{
  "qk_norm": false,
  "attn_scale": 0.177,
  "init_std_qkv": 0.0484,
  "lr_mult_down": 1.5,
  "grad_clip": 1.0,
  "final_lr_fraction": 0.1
}
Each number is 50 + 12 x the weight over the matrix's rms, rounded and kept within 0 to 99. Layers, rows and columns count from 0.

# layer 6 MLP up, 384x96, rms 0.245, rows 107-143, columns 0-95
50 51 61 60 43 60 72 61 58 53 36 47 68 69 68 32 54 46 72 67 53 39 41 53 43 69 52 61 53 50 34 42 57 63 64 52 31 49 67 47 56 59 53 55 23 39 41 64 24 40 58 42 76 39 36 65 42 57 30 44 58 61 55 50 69 07 51 27 38 56 44 46 46 31 37 54 64 54 41 58 50 57 68 30 49 46 69 35 45 42 37 43 56 58 50 78
42 56 37 69 45 56 56 52 45 44 41 36 61 65 36 65 36 41 45 29 54 52 44 41 46 52 48 50 60 69 66 42 59 45 42 53 48 69 46 52 52 47 64 29 60 51 70 50 36 64 59 59 35 50 46 59 39 51 57 31 62 43 21 82 40 54 40 59 64 53 39 27 47 46 52 33 50 54 63 52 70 39 54 51 36 67 32 56 38 67 29 26 39 48 36 48
47 43 57 57 50 62 62 64 41 62 50 61 29 44 48 45 48 51 57 50 57 60 58 39 30 68 50 24 57 56 40 53 55 50 54 49 61 26 46 43 41 81 66 49 28 61 33 69 70 33 62 55 61 74 54 53 62 48 45 51 58 60 44 72 46 62 42 31 47 54 69 49 49 57 56 47 61 28 43 24 43 54 50 45 38 32 46 35 57 47 35 60 64 21 34 59
61 49 34 21 51 74 35 51 47 14 47 58 28 65 49 73 49 34 47 68 52 55 48 46 54 70 55 37 51 62 57 49 15 59 35 52 36 39 42 41 60 38 49 49 42 53 74 70 70 63 72 56 41 50 47 67 74 58 56 59 47 54 61 43 56 71 30 20 41 44 55 62 32 51 63 63 64 29 57 37 64 47 67 57 39 44 38 44 68 45 53 70 58 42 35 40
34 40 64 56 46 59 49 65 71 65 42 41 64 62 56 32 48 49 59 44 35 30 54 39 46 45 57 49 55 70 65 37 36 44 53 57 44 50 46 39 66 37 64 49 49 51 41 61 41 49 28 40 24 65 41 49 61 49 46 63 40 54 36 34 69 37 55 43 34 63 55 67 52 61 61 53 58 48 64 63 72 30 50 68 41 40 57 45 45 38 59 42 59 73 46 52
43 50 52 33 52 58 39 48 61 48 59 67 55 54 52 43 37 53 40 53 57 35 54 47 51 39 72 60 46 62 43 74 47 46 42 38 58 53 59 70 63 38 47 76 31 71 41 54 64 72 69 54 36 73 59 43 58 56 67 49 48 35 67 43 53 59 35 37 58 43 44 70 47 47 47 59 63 52 31 62 44 52 56 54 52 46 49 57 53 57 64 41 59 43 44 34
51 49 18 48 48 47 48 76 53 42 47 66 75 57 47 61 71 76 46 80 49 65 45 48 48 39 35 39 54 65 54 49 42 74 44 56 31 45 49 40 48 54 45 42 45 55 35 46 46 61 48 46 40 82 43 41 54 51 52 66 55 46 69 56 64 60 51 33 43 71 45 44 70 60 60 59 51 70 47 51 77 56 37 36 58 48 48 60 46 20 40 60 43 42 34 55
38 54 53 42 56 43 53 46 51 44 33 39 50 46 44 59 33 18 54 69 48 37 32 56 50 37 40 58 42 48 50 59 66 26 61 57 46 78 50 41 58 56 40 39 37 44 38 43 47 71 44 55 54 51 44 30 58 34 65 32 63 46 62 40 70 60 56 62 57 52 33 62 36 67 46 62 63 30 40 45 57 32 29 81 55 58 38 59 55 53 50 39 57 43 48 50
51 38 39 51 51 63 44 49 40 29 39 24 47 47 85 37 47 46 38 70 58 56 40 60 79 65 56 44 54 26 62 56 81 62 35 48 29 38 50 32 45 25 49 35 44 54 37 45 42 58 44 44 44 68 66 21 73 26 62 61 51 42 69 50 51 56 57 42 54 63 46 40 34 47 60 45 69 48 50 49 61 44 55 63 46 37 59 60 54 48 52 65 62 46 45 40
60 30 51 59 39 44 48 52 65 48 60 30 59 50 48 65 61 67 41 56 33 43 45 44 64 43 52 70 42 57 58 51 45 56 34 34 54 49 43 45 55 43 62 55 46 54 48 27 46 57 56 57 50 51 51 71 39 40 56 49 66 48 35 41 43 19 29 66 65 15 54 45 61 61 66 60 55 46 53 39 67 43 46 51 31 66 65 71 63 52 55 36 54 75 48 53
44 51 36 50 49 62 40 52 46 61 46 59 41 34 44 52 52 41 71 37 54 52 59 69 45 51 50 47 48 39 37 53 56 49 39 40 57 43 46 58 52 45 58 57 46 36 55 60 67 43 57 72 55 50 34 47 57 56 50 68 48 53 73 42 54 57 40 53 49 52 46 54 51 51 68 45 53 76 46 68 69 52 51 67 59 56 32 52 37 34 95 45 29 48 32 53
63 44 58 50 38 40 45 64 33 46 49 53 58 53 55 35 49 38 53 53 24 61 42 55 59 64 60 24 42 54 53 52 24 62 30 63 46 43 54 57 54 52 43 51 58 35 59 72 50 52 52 19 60 41 38 60 35 24 68 64 64 27 24 54 62 57 51 68 38 50 43 66 60 72 39 50 47 45 56 76 61 39 75 50 52 34 60 63 40 49 38 55 63 56 37 49
21 42 30 54 54 52 65 65 73 22 40 52 66 56 71 32 58 38 57 83 38 49 41 43 55 34 63 54 53 56 38 54 50 52 48 69 45 65 38 40 37 23 70 57 38 73 73 36 48 65 19 49 38 58 63 57 43 42 49 41 53 51 39 66 51 67 65 48 59 57 44 67 32 45 50 69 48 47 57 61 65 60 57 52 44 34 62 43 53 50 38 32 76 26 44 31
41 33 50 33 55 57 23 49 61 64 68 51 55 66 50 58 59 50 42 40 46 46 47 51 57 39 60 68 44 49 61 73 45 48 48 68 52 40 62 46 44 52 50 56 47 55 41 59 55 37 46 50 41 45 35 61 45 28 63 64 47 48 38 55 32 46 57 55 50 48 35 52 47 49 54 57 73 63 45 50 52 62 45 43 41 46 36 66 29 64 60 18 53 48 16 46
35 64 59 56 45 64 45 40 68 54 30 51 51 46 66 32 40 38 79 60 69 24 65 47 33 69 53 46 39 44 27 41 60 51 67 65 58 58 59 70 64 46 73 38 52 70 45 46 52 62 43 61 39 57 56 48 36 50 40 55 63 40 40 45 46 47 60 44 72 54 60 26 57 40 55 55 62 61 57 52 33 31 46 41 26 61 58 65 61 53 48 63 46 37 39 35
39 30 55 59 52 63 41 65 38 71 41 55 40 37 53 49 48 43 37 67 26 55 55 29 34 60 55 40 50 64 48 39 49 73 48 60 49 60 52 54 44 54 58 53 55 77 55 53 43 46 33 52 55 55 56 42 52 68 42 37 48 65 49 46 60 43 51 41 47 38 48 63 36 30 77 65 70 58 44 38 59 54 56 54 57 37 71 38 53 52 47 68 59 56 48 65
48 50 10 41 49 45 30 63 51 60 50 67 60 28 62 47 51 41 54 56 46 37 45 39 40 47 79 53 62 31 50 53 59 80 66 40 44 63 59 44 59 34 43 37 62 63 46 30 66 40 53 67 28 50 41 44 21 67 49 43 62 43 62 66 36 53 34 48 69 39 45 66 45 50 38 59 65 47 47 45 41 60 75 48 29 64 50 34 48 67 49 60 60 46 38 35
46 36 40 57 54 41 62 47 56 68 53 39 26 58 57 49 85 55 57 52 47 50 45 52 42 45 48 53 38 38 42 77 64 54 68 42 32 45 42 69 58 56 47 32 51 56 54 53 38 32 66 68 59 21 59 43 50 29 67 59 61 55 40 51 60 56 59 64 28 41 49 40 80 46 53 58 59 32 70 42 72 47 41 48 54 36 58 43 37 51 51 39 47 47 58 38
40 44 60 47 39 32 41 53 45 45 27 55 39 79 43 39 59 58 63 56 44 33 50 73 50 34 55 73 37 52 39 23 23 66 41 45 64 55 41 65 42 50 53 57 54 61 40 65 38 45 73 72 66 61 53 36 46 37 70 24 27 44 31 28 63 42 49 42 73 57 28 46 58 70 58 70 44 52 58 50 56 29 84 70 45 62 37 33 45 47 48 57 63 45 34 51
50 46 56 52 57 57 42 54 45 72 46 41 42 69 46 45 29 49 52 38 74 47 47 59 53 50 69 46 33 32 53 42 64 58 42 45 54 38 59 53 63 41 54 32 58 51 36 55 66 53 71 41 31 59 41 30 54 50 66 30 55 30 68 58 55 64 56 51 44 37 61 63 50 26 54 57 60 55 54 51 63 44 47 69 44 58 63 34 48 50 63 67 62 54 43 48
48 52 40 44 54 60 40 51 41 56 46 48 68 60 55 61 48 43 53 58 60 35 47 50 48 51 49 52 47 42 53 45 47 33 48 50 44 52 30 57 53 64 46 42 44 39 45 58 40 54 50 48 52 68 46 45 42 16 39 62 46 34 61 28 61 42 45 69 66 57 47 66 44 46 43 32 62 50 48 38 58 58 46 68 54 72 47 57 64 59 70 65 55 77 37 50
59 47 50 38 60 53 57 53 50 67 35 33 80 63 24 67 45 41 62 46 55 36 41 47 60 51 60 40 80 42 50 59 45 57 68 66 55 48 29 55 35 48 76 52 52 51 54 57 36 61 53 21 60 63 37 52 38 47 37 29 32 38 52 35 58 59 60 35 22 33 49 45 40 42 29 74 53 53 41 46 61 62 54 73 38 49 53 55 64 29 18 59 39 61 51 40
54 62 66 27 39 51 46 49 59 52 34 34 64 58 20 37 44 56 50 40 71 45 56 40 45 64 59 60 51 35 56 24 68 57 66 65 45 30 52 43 61 49 49 49 54 58 50 44 46 53 69 60 43 53 60 43 58 29 67 49 48 50 41 46 64 46 32 34 64 39 29 63 37 53 56 37 35 70 81 62 64 59 67 39 30 58 29 29 62 28 35 58 31 49 51 45
53 46 68 33 51 49 59 61 40 59 49 35 61 56 53 71 42 58 65 50 42 38 51 65 49 32 56 69 42 54 39 42 62 66 61 43 33 49 67 62 63 45 51 48 46 38 30 53 43 33 36 69 52 28 44 44 40 33 33 52 38 48 32 32 59 48 61 64 38 63 46 57 37 58 51 41 60 58 68 52 64 33 64 57 58 45 47 52 46 89 60 42 54 46 50 55
42 33 32 48 56 75 31 58 38 61 58 54 58 57 66 61 44 46 47 49 57 35 37 37 43 35 67 49 48 60 63 50 66 63 45 53 44 45 64 53 59 41 60 59 62 27 66 56 48 60 42 52 57 67 57 31 27 68 58 57 62 44 36 43 49 31 30 61 26 48 47 65 50 39 50 34 52 58 62 53 43 33 43 54 49 60 31 59 48 47 53 38 52 47 29 63
31 69 33 51 65 53 59 58 57 46 37 40 68 76 49 41 51 46 49 47 42 46 59 61 52 79 52 65 46 78 65 39 45 52 45 58 59 54 67 61 50 67 38 82 50 66 45 43 38 52 58 47 42 51 47 31 61 53 59 75 64 46 33 49 59 36 45 51 42 35 42 61 52 18 51 60 50 49 33 47 31 55 60 27 58 29 66 45 28 67 44 42 57 52 56 65
67 30 55 53 72 61 60 59 42 57 47 36 64 64 37 49 48 52 59 51 47 60 44 48 65 27 67 63 61 56 65 46 66 66 55 63 64 47 44 28 39 58 73 56 41 53 67 63 33 64 41 56 58 30 59 38 38 64 49 58 52 55 53 64 52 69 39 58 29 60 41 59 46 54 44 57 57 64 40 61 74 46 41 57 46 45 33 57 35 54 63 43 55 47 53 47
35 42 54 45 54 47 47 59 34 37 33 68 35 46 61 72 48 65 57 65 44 70 38 51 59 51 63 49 39 41 34 49 43 58 35 65 24 21 58 41 56 53 47 48 54 65 52 50 41 47 68 34 54 47 54 58 47 46 55 57 69 53 51 51 21 58 39 65 53 35 44 57 60 47 54 64 44 59 46 48 48 40 48 50 34 53 54 39 64 37 47 28 70 45 70 57
20 63 35 46 65 40 11 60 39 41 36 55 67 43 55 48 75 24 62 45 54 57 53 43 61 58 47 43 36 55 66 58 43 37 56 36 44 40 55 45 45 64 40 29 56 54 62 52 60 47 44 53 46 54 41 62 59 59 50 48 62 46 53 51 55 30 46 45 40 29 38 49 47 54 28 47 42 66 41 55 31 32 76 34 53 31 73 57 62 36 36 43 28 57 56 58
35 40 43 69 47 21 44 62 50 37 24 49 45 59 59 46 43 63 36 28 50 77 57 32 38 36 59 45 43 52 38 51 49 60 39 45 30 65 30 64 67 32 50 29 58 40 51 35 47 61 60 44 55 44 53 34 40 46 47 63 57 54 55 58 65 63 65 39 61 33 61 61 49 79 62 38 44 26 35 52 54 18 47 71 48 43 49 57 55 40 62 50 60 49 40 67
55 50 40 61 46 30 56 46 49 28 57 39 50 35 55 47 48 50 62 31 37 39 52 78 69 46 37 45 44 23 66 67 51 53 45 60 56 41 31 65 19 48 46 57 59 49 61 31 41 74 64 32 39 55 34 62 44 52 54 47 62 65 51 38 52 29 44 54 49 60 56 49 35 43 61 62 66 62 64 52 63 37 72 61 49 37 56 70 53 50 40 58 56 60 46 22
41 12 56 28 53 19 56 42 42 57 36 50 54 65 63 37 94 61 72 60 42 41 50 62 57 47 39 59 50 41 54 67 33 60 53 47 41 46 57 41 43 66 65 52 48 77 67 59 54 47 25 54 73 59 49 40 58 20 32 59 51 28 43 39 34 47 60 39 45 51 35 49 86 45 61 61 45 52 44 18 59 60 49 31 74 21 64 51 79 42 54 56 38 38 52 36
56 50 53 68 38 56 51 44 38 59 58 46 44 58 65 54 56 73 60 51 58 60 58 56 58 60 38 39 63 48 65 69 56 43 44 61 47 58 69 62 46 31 43 42 55 72 47 46 64 25 44 47 59 39 39 60 55 79 59 72 52 55 56 62 56 53 57 59 48 64 42 58 29 47 30 36 52 52 44 61 52 60 49 55 35 52 73 39 59 52 67 50 36 40 46 49
45 56 35 20 51 60 64 40 33 51 44 31 39 35 55 57 65 61 45 46 70 58 58 52 44 47 46 40 33 67 23 52 56 62 42 55 30 53 54 49 40 52 45 49 42 49 36 43 56 60 58 36 64 56 51 60 53 24 38 57 67 60 31 74 37 64 52 55 77 52 44 38 55 40 57 52 49 67 44 65 55 49 61 49 34 55 47 69 53 30 53 56 47 61 52 56
68 40 73 36 48 67 45 47 31 62 66 47 40 62 64 48 45 50 38 32 54 46 57 32 67 49 31 62 40 73 54 40 50 58 43 67 40 47 53 47 50 49 42 28 59 41 40 47 45 47 72 37 42 39 59 53 70 69 53 59 63 65 26 47 47 43 42 46 45 39 53 41 49 44 50 45 60 31 46 74 42 51 50 61 58 25 71 47 56 65 52 53 60 78 42 66
56 78 70 22 35 47 51 40 47 68 35 66 54 52 56 47 55 34 60 56 44 55 63 46 48 35 53 62 39 70 41 47 57 29 39 26 43 47 61 57 57 48 47 48 60 71 38 51 48 45 40 35 52 53 39 50 18 37 41 64 33 41 43 63 54 33 54 42 36 25 42 54 57 44 68 75 52 40 34 42 35 58 73 51 59 46 75 50 49 53 48 39 39 59 47 38
55 48 41 45 57 59 34 54 40 56 47 35 59 48 50 73 36 51 49 33 66 66 67 23 30 34 54 47 48 50 47 56 47 54 56 42 30 45 76 46 36 67 52 53 46 59 62 48 29 49 47 66 41 45 52 41 47 72 55 68 53 52 61 55 50 51 56 25 47 25 39 60 60 46 51 32 61 74 36 42 48 57 50 58 42 37 34 66 64 63 50 80 58 72 51 43
# layer 6 MLP down (transposed), 384x96, rms 0.0896, rows 107-142, columns 0-95
52 35 40 39 59 46 60 52 54 42 39 33 40 29 34 89 69 39 42 44 35 55 53 50 39 39 38 43 58 49 79 41 41 28 34 40 34 36 60 52 37 51 68 62 64 52 71 29 45 55 48 65 63 55 64 41 55 53 74 68 50 53 66 38 90 56 60 47 45 51 41 57 67 53 56 55 60 34 45 54 58 44 25 67 24 65 53 49 78 53 27 46 48 50 37 52
52 30 47 54 48 64 53 51 45 68 61 43 39 41 53 38 63 39 65 53 44 38 53 56 55 54 61 58 42 36 56 67 37 39 53 37 45 53 50 43 39 55 28 56 38 47 45 53 42 21 56 65 48 54 52 57 55 64 54 31 65 41 31 42 41 58 54 28 59 47 54 61 70 59 44 60 57 58 46 37 35 59 56 70 68 80 33 67 43 41 32 58 35 63 40 62
49 50 54 51 47 58 51 29 36 46 46 60 68 56 56 51 40 57 59 35 42 59 41 36 33 56 50 41 31 36 83 46 60 62 42 45 34 61 44 51 69 39 40 27 43 63 69 30 50 67 42 37 33 42 35 47 61 64 35 59 56 84 43 48 68 48 37 41 62 63 54 43 62 52 50 56 39 56 48 38 44 44 42 44 48 73 55 64 49 51 53 34 55 60 63 71
68 45 48 55 49 73 51 29 54 31 74 42 47 49 29 51 64 73 47 48 52 67 44 61 43 47 64 50 51 59 54 51 21 45 45 45 23 57 47 44 46 47 43 54 69 40 45 73 56 73 47 64 64 56 52 57 44 50 31 37 16 31 46 57 42 44 34 23 42 69 64 48 47 53 69 41 45 51 55 57 54 71 41 64 46 69 43 21 68 41 65 47 34 62 44 48
38 60 36 49 67 38 29 47 55 48 27 45 49 49 54 50 46 49 42 46 71 61 53 46 47 53 38 51 77 46 57 41 56 61 28 52 39 34 36 61 50 46 60 51 52 67 54 33 58 28 48 53 68 68 61 39 62 38 40 41 69 64 48 39 50 59 30 32 57 63 60 61 57 64 32 29 50 50 53 69 48 57 60 50 54 50 53 60 66 47 24 48 46 35 48 71
64 75 56 71 60 45 69 58 40 62 51 34 39 23 39 56 69 40 47 41 47 53 53 38 65 48 36 48 50 45 53 51 44 49 44 61 40 50 41 35 38 44 54 32 70 42 52 38 56 48 44 54 65 34 49 51 54 25 45 49 30 58 46 51 41 54 63 63 31 43 51 60 48 68 84 56 40 45 51 60 78 43 44 56 53 61 51 55 53 49 49 43 27 48 58 51
39 59 64 53 31 37 69 42 36 51 35 56 27 52 66 59 35 58 63 34 56 34 65 34 55 46 62 67 49 31 29 41 49 37 38 58 43 61 43 43 36 52 24 51 61 33 59 60 64 42 39 74 59 48 49 42 46 44 50 55 73 62 61 56 21 56 46 54 59 44 50 58 32 46 62 42 59 51 58 51 30 85 51 64 67 45 59 54 48 54 47 69 60 50 52 50
60 43 57 81 69 54 52 52 44 52 54 47 61 21 42 46 56 57 37 21 37 51 38 56 68 52 47 60 35 71 50 43 41 62 27 62 51 32 53 44 31 54 35 41 47 59 63 53 42 39 44 50 54 60 48 85 39 64 65 72 47 39 42 54 48 21 56 56 52 53 40 42 54 62 57 65 58 49 48 40 29 47 44 43 43 52 72 28 52 60 53 46 31 69 58 54
66 65 77 39 65 38 69 42 53 40 39 54 49 40 65 44 34 50 38 42 48 48 66 37 26 38 36 41 44 64 39 58 29 22 57 33 41 48 75 64 44 53 46 35 52 67 54 62 64 44 46 53 44 42 26 66 32 37 59 65 51 53 48 49 47 60 33 68 50 46 50 36 51 81 56 54 49 80 40 69 68 46 67 37 41 47 46 54 59 41 53 64 52 38 66 34
28 41 33 41 70 44 61 49 52 59 58 51 51 52 34 50 51 35 47 59 39 53 60 31 45 49 60 41 72 44 33 58 57 34 46 54 51 65 51 40 39 32 60 47 37 61 68 62 57 48 61 75 48 46 48 74 53 46 48 65 68 47 44 58 54 41 49 57 57 36 69 60 47 57 46 36 62 60 28 44 51 49 52 48 46 50 38 64 41 45 54 59 34 55 30 47
38 30 54 38 72 61 57 58 67 63 56 44 57 61 47 48 48 56 56 52 50 58 42 35 38 42 82 59 48 28 54 55 54 54 59 55 52 39 56 32 55 41 41 39 36 51 55 55 58 58 69 52 53 39 55 55 57 55 33 56 62 57 55 47 44 53 52 54 51 58 56 27 33 61 49 50 63 39 40 39 50 40 57 53 62 50 50 44 44 33 40 35 46 55 54 25
54 40 53 34 42 56 39 50 53 51 64 38 48 54 44 52 48 51 47 42 72 38 86 36 67 45 34 69 58 57 41 42 63 39 38 56 67 69 70 48 62 61 27 40 21 28 66 51 63 28 43 45 52 48 77 58 45 74 52 37 52 53 36 33 55 59 41 39 76 46 38 43 43 28 61 65 47 46 46 51 77 47 60 65 54 53 38 55 58 21 66 48 38 50 45 58
51 46 36 72 37 67 54 67 75 54 30 34 61 40 56 30 41 55 44 58 47 40 90 36 76 39 62 48 36 35 53 55 63 50 34 62 59 70 34 35 44 40 66 58 55 65 44 46 45 35 39 49 59 36 44 47 67 45 61 42 42 60 35 43 54 35 57 34 45 59 42 72 36 61 66 21 37 65 61 69 58 34 64 36 27 47 57 48 48 41 63 42 69 61 28 64
51 68 50 44 36 54 43 37 52 39 62 71 32 52 46 39 63 40 56 51 47 36 42 40 37 44 57 58 25 64 59 47 54 69 53 50 30 43 48 38 41 54 62 49 53 56 66 56 51 52 40 39 58 61 53 52 56 55 35 56 55 62 67 49 43 65 38 47 29 44 44 55 56 65 57 48 35 21 57 52 24 78 39 33 62 55 82 52 76 60 50 52 50 44 55 38
59 39 68 30 30 52 18 47 48 48 63 60 49 57 74 77 61 64 27 66 52 51 28 47 53 59 42 62 48 39 63 73 52 43 42 48 47 32 47 62 47 52 45 62 25 42 47 52 55 51 61 44 45 39 49 56 47 67 39 40 38 57 31 75 33 47 42 46 54 66 34 36 41 55 46 44 68 46 71 46 43 60 49 72 54 45 43 57 56 44 48 34 69 48 48 66
50 56 46 68 44 57 36 45 64 43 65 49 51 63 53 52 32 47 44 54 61 29 35 25 48 41 49 52 55 49 64 64 47 19 56 64 48 49 45 41 51 47 37 48 54 67 43 33 60 55 54 52 64 59 53 32 53 27 67 52 61 51 62 42 35 56 39 43 61 56 41 67 55 61 53 44 66 44 66 53 51 34 55 47 43 70 34 69 48 56 52 45 35 46 42 51
54 63 42 49 34 42 40 66 47 25 45 45 48 44 37 53 52 23 55 31 38 45 59 35 48 48 71 52 59 33 60 67 46 38 46 36 62 39 29 63 44 38 48 57 58 49 56 46 39 46 62 48 70 60 41 54 58 70 29 53 30 52 28 59 51 68 53 42 36 62 35 60 51 66 64 17 60 46 45 52 70 55 64 49 38 57 41 59 47 67 72 62 46 79 41 74
55 54 53 51 33 37 40 30 53 31 48 38 49 49 41 41 46 38 22 37 52 54 53 58 42 64 54 41 59 33 55 61 50 48 61 39 51 84 63 49 46 50 41 51 42 56 39 53 38 64 57 42 60 56 62 56 53 83 36 48 59 62 67 32 66 51 45 39 45 57 73 67 43 53 30 45 49 42 72 57 45 70 47 57 49 47 62 52 50 34 46 53 52 56 37 35
54 32 48 23 43 46 65 44 65 52 36 67 44 63 42 25 35 66 71 62 36 56 25 52 54 43 78 60 57 69 32 53 45 42 46 53 44 44 76 47 66 57 44 46 62 58 54 54 44 39 65 39 52 50 64 64 52 54 37 30 48 41 57 41 57 47 24 55 37 46 63 42 34 36 47 52 52 62 54 59 24 57 69 60 65 60 57 61 39 15 60 36 62 42 32 77
44 60 56 56 42 60 79 55 67 37 39 66 36 41 29 57 58 42 38 45 50 44 66 40 51 34 44 59 61 36 74 38 52 45 61 44 57 51 59 51 68 48 35 58 25 38 44 56 67 40 44 36 57 46 55 65 61 70 50 45 38 55 63 42 52 30 73 51 50 56 42 55 55 59 42 35 56 42 44 38 63 32 47 39 40 50 75 52 54 61 55 52 54 42 46 41
44 28 39 53 58 52 57 61 63 62 34 49 62 62 49 55 39 54 65 71 42 50 52 53 62 53 42 67 50 52 41 54 34 71 42 56 38 44 36 58 57 38 38 29 51 41 56 49 40 59 55 37 37 36 67 54 36 55 44 49 57 46 52 45 45 76 51 55 60 50 38 50 35 56 41 48 43 46 44 59 67 56 53 58 68 36 64 37 47 43 56 42 57 59 57 44
86 38 49 61 47 56 65 50 57 34 66 60 36 38 57 41 55 65 37 42 47 42 33 46 63 56 52 58 50 57 68 56 43 33 58 28 47 38 67 52 52 42 47 58 39 36 62 34 49 48 50 47 50 45 62 40 31 50 47 55 26 47 58 58 34 38 52 33 65 55 41 38 45 26 78 78 56 59 60 34 51 48 68 55 49 60 28 29 61 75 73 50 50 34 53 46
52 64 50 54 52 57 50 41 70 66 66 59 41 58 69 35 48 45 41 74 31 45 70 71 33 34 64 57 43 57 62 41 33 25 48 46 44 81 36 53 44 59 51 61 56 47 52 47 45 67 52 51 59 37 21 30 21 45 33 59 53 32 33 51 72 58 71 45 56 40 59 41 47 68 49 54 41 43 54 59 62 28 52 57 34 32 53 60 31 34 54 62 67 63 46 41
52 48 36 39 43 40 69 52 61 47 43 62 27 64 54 46 66 48 30 59 67 63 63 46 64 70 56 54 50 44 61 63 50 35 36 47 53 47 49 59 41 53 40 50 51 48 40 52 52 43 47 35 48 63 62 61 50 54 54 51 57 57 70 45 44 47 48 41 38 54 55 41 60 23 44 60 41 40 62 37 49 42 40 55 45 60 53 45 74 25 55 61 45 45 45 39
57 52 56 61 51 43 66 73 53 32 45 38 39 45 59 62 47 61 60 60 40 49 52 52 61 42 48 62 43 54 63 45 57 53 67 38 56 34 48 37 47 28 48 51 42 60 41 37 34 34 41 40 29 59 59 37 61 53 40 48 57 53 31 60 37 69 51 39 34 58 58 42 65 64 50 39 61 43 57 42 43 52 59 54 59 42 38 61 55 48 51 53 43 52 60 66
71 55 47 25 36 63 34 51 54 41 46 59 34 41 42 58 53 37 30 49 53 61 52 32 67 57 63 50 59 42 52 63 44 39 26 45 56 52 58 62 69 41 47 34 56 44 61 60 48 53 35 42 44 41 51 57 41 53 81 47 43 61 27 25 57 64 81 47 60 68 36 44 40 42 50 71 36 61 64 59 48 50 46 53 63 52 45 55 42 52 52 37 54 48 62 43
49 66 49 32 25 51 47 51 54 55 41 60 52 52 65 60 43 50 39 49 56 46 51 57 47 62 46 50 32 45 32 46 40 38 37 48 52 72 52 55 55 28 50 60 68 43 38 46 54 47 67 27 41 62 44 68 63 41 61 64 51 44 47 33 48 34 47 54 59 44 53 49 69 58 68 48 50 41 44 41 49 55 60 58 69 41 67 51 63 52 24 50 70 36 43 42
63 49 51 49 38 75 65 54 41 38 60 41 48 48 58 58 62 69 46 53 36 50 43 39 37 37 40 54 61 32 80 52 60 50 56 48 45 44 43 42 64 52 39 41 46 57 54 52 62 36 65 52 53 38 45 31 53 50 57 47 17 40 43 51 71 51 53 52 40 67 68 35 51 74 46 34 48 43 61 48 43 64 43 58 42 74 35 21 56 56 44 46 54 54 57 52
48 55 50 68 49 72 31 51 56 40 73 46 52 57 37 36 78 43 43 45 43 62 54 45 47 65 67 36 35 52 59 51 67 32 29 36 60 39 56 48 59 37 56 52 54 44 48 66 26 44 33 63 51 39 54 45 51 34 61 48 43 57 57 27 54 56 70 46 77 30 61 38 54 57 61 44 53 48 44 39 50 48 50 56 50 43 65 30 50 40 52 36 48 49 69 55
49 79 41 46 39 30 67 29 64 60 61 65 61 49 42 58 52 60 30 61 40 37 52 60 47 56 70 53 36 45 60 49 54 25 52 33 46 57 63 39 60 60 69 65 44 38 59 49 66 51 54 51 44 48 25 38 39 55 35 43 76 58 64 57 41 13 60 65 69 33 55 30 44 21 23 46 47 62 49 53 63 46 52 27 45 46 53 52 24 60 33 63 63 62 56 66
37 58 52 41 43 46 43 41 65 60 38 57 69 64 49 57 43 71 49 55 68 59 50 54 31 62 24 45 47 53 27 50 46 50 51 59 52 41 37 68 68 57 48 40 34 62 51 63 62 60 46 41 34 63 24 57 30 68 45 59 44 60 57 48 19 49 35 60 37 40 55 53 28 33 38 53 72 35 40 47 42 50 79 46 60 66 63 30 52 51 22 60 63 72 58 56
33 40 67 67 72 43 44 31 47 49 57 35 43 63 52 66 60 52 68 44 62 39 49 70 39 52 69 30 30 54 31 56 55 54 53 83 44 59 45 54 57 45 37 54 52 67 83 77 71 49 33 37 51 52 52 44 40 33 33 78 30 32 22 23 52 47 57 90 50 53 61 49 53 29 38 40 50 41 67 64 59 63 31 39 19 38 49 43 45 46 41 64 61 65 52 44
54 53 53 21 66 54 43 65 58 57 19 27 42 68 45 54 37 63 64 49 49 51 56 38 44 43 67 43 55 58 42 46 50 49 60 53 70 62 40 52 60 37 53 61 56 55 57 54 56 44 67 53 57 52 48 41 47 50 47 53 35 55 55 54 53 47 59 52 43 50 29 38 57 50 53 45 50 66 38 46 49 41 50 34 50 36 54 64 36 39 63 55 55 34 42 60
38 46 47 37 62 28 54 57 40 48 49 54 66 73 32 59 68 58 63 42 40 49 44 79 63 39 43 54 55 58 36 53 47 60 61 43 55 23 64 70 60 39 63 61 43 34 50 64 61 30 63 55 61 49 34 35 49 46 57 44 45 43 36 53 48 46 50 52 39 64 37 44 59 36 64 51 47 52 50 37 63 51 54 55 57 37 56 67 32 70 31 56 38 35 41 50
49 39 29 59 54 43 33 36 64 30 57 59 54 39 80 52 69 64 19 38 37 40 40 68 40 54 31 54 38 41 44 55 50 45 44 52 52 52 49 27 50 44 58 60 36 57 49 53 65 47 37 36 62 57 61 47 67 35 64 58 47 52 40 53 50 62 46 39 34 50 44 60 38 48 66 47 46 56 66 55 48 46 38 54 33 67 56 68 43 69 59 60 57 60 45 60
55 58 79 45 45 78 47 51 59 37 42 57 56 34 44 37 64 57 66 80 26 49 66 76 57 33 55 52 57 52 40 55 22 32 60 27 59 58 72 26 47 36 38 55 48 58 47 30 42 23 46 50 58 49 51 51 44 26 59 64 32 32 59 56 49 20 56 17 74 60 40 53 56 74 41 46 42 59 60 39 45 47 40 61 41 50 49 55 48 47 39 58 59 64 43 81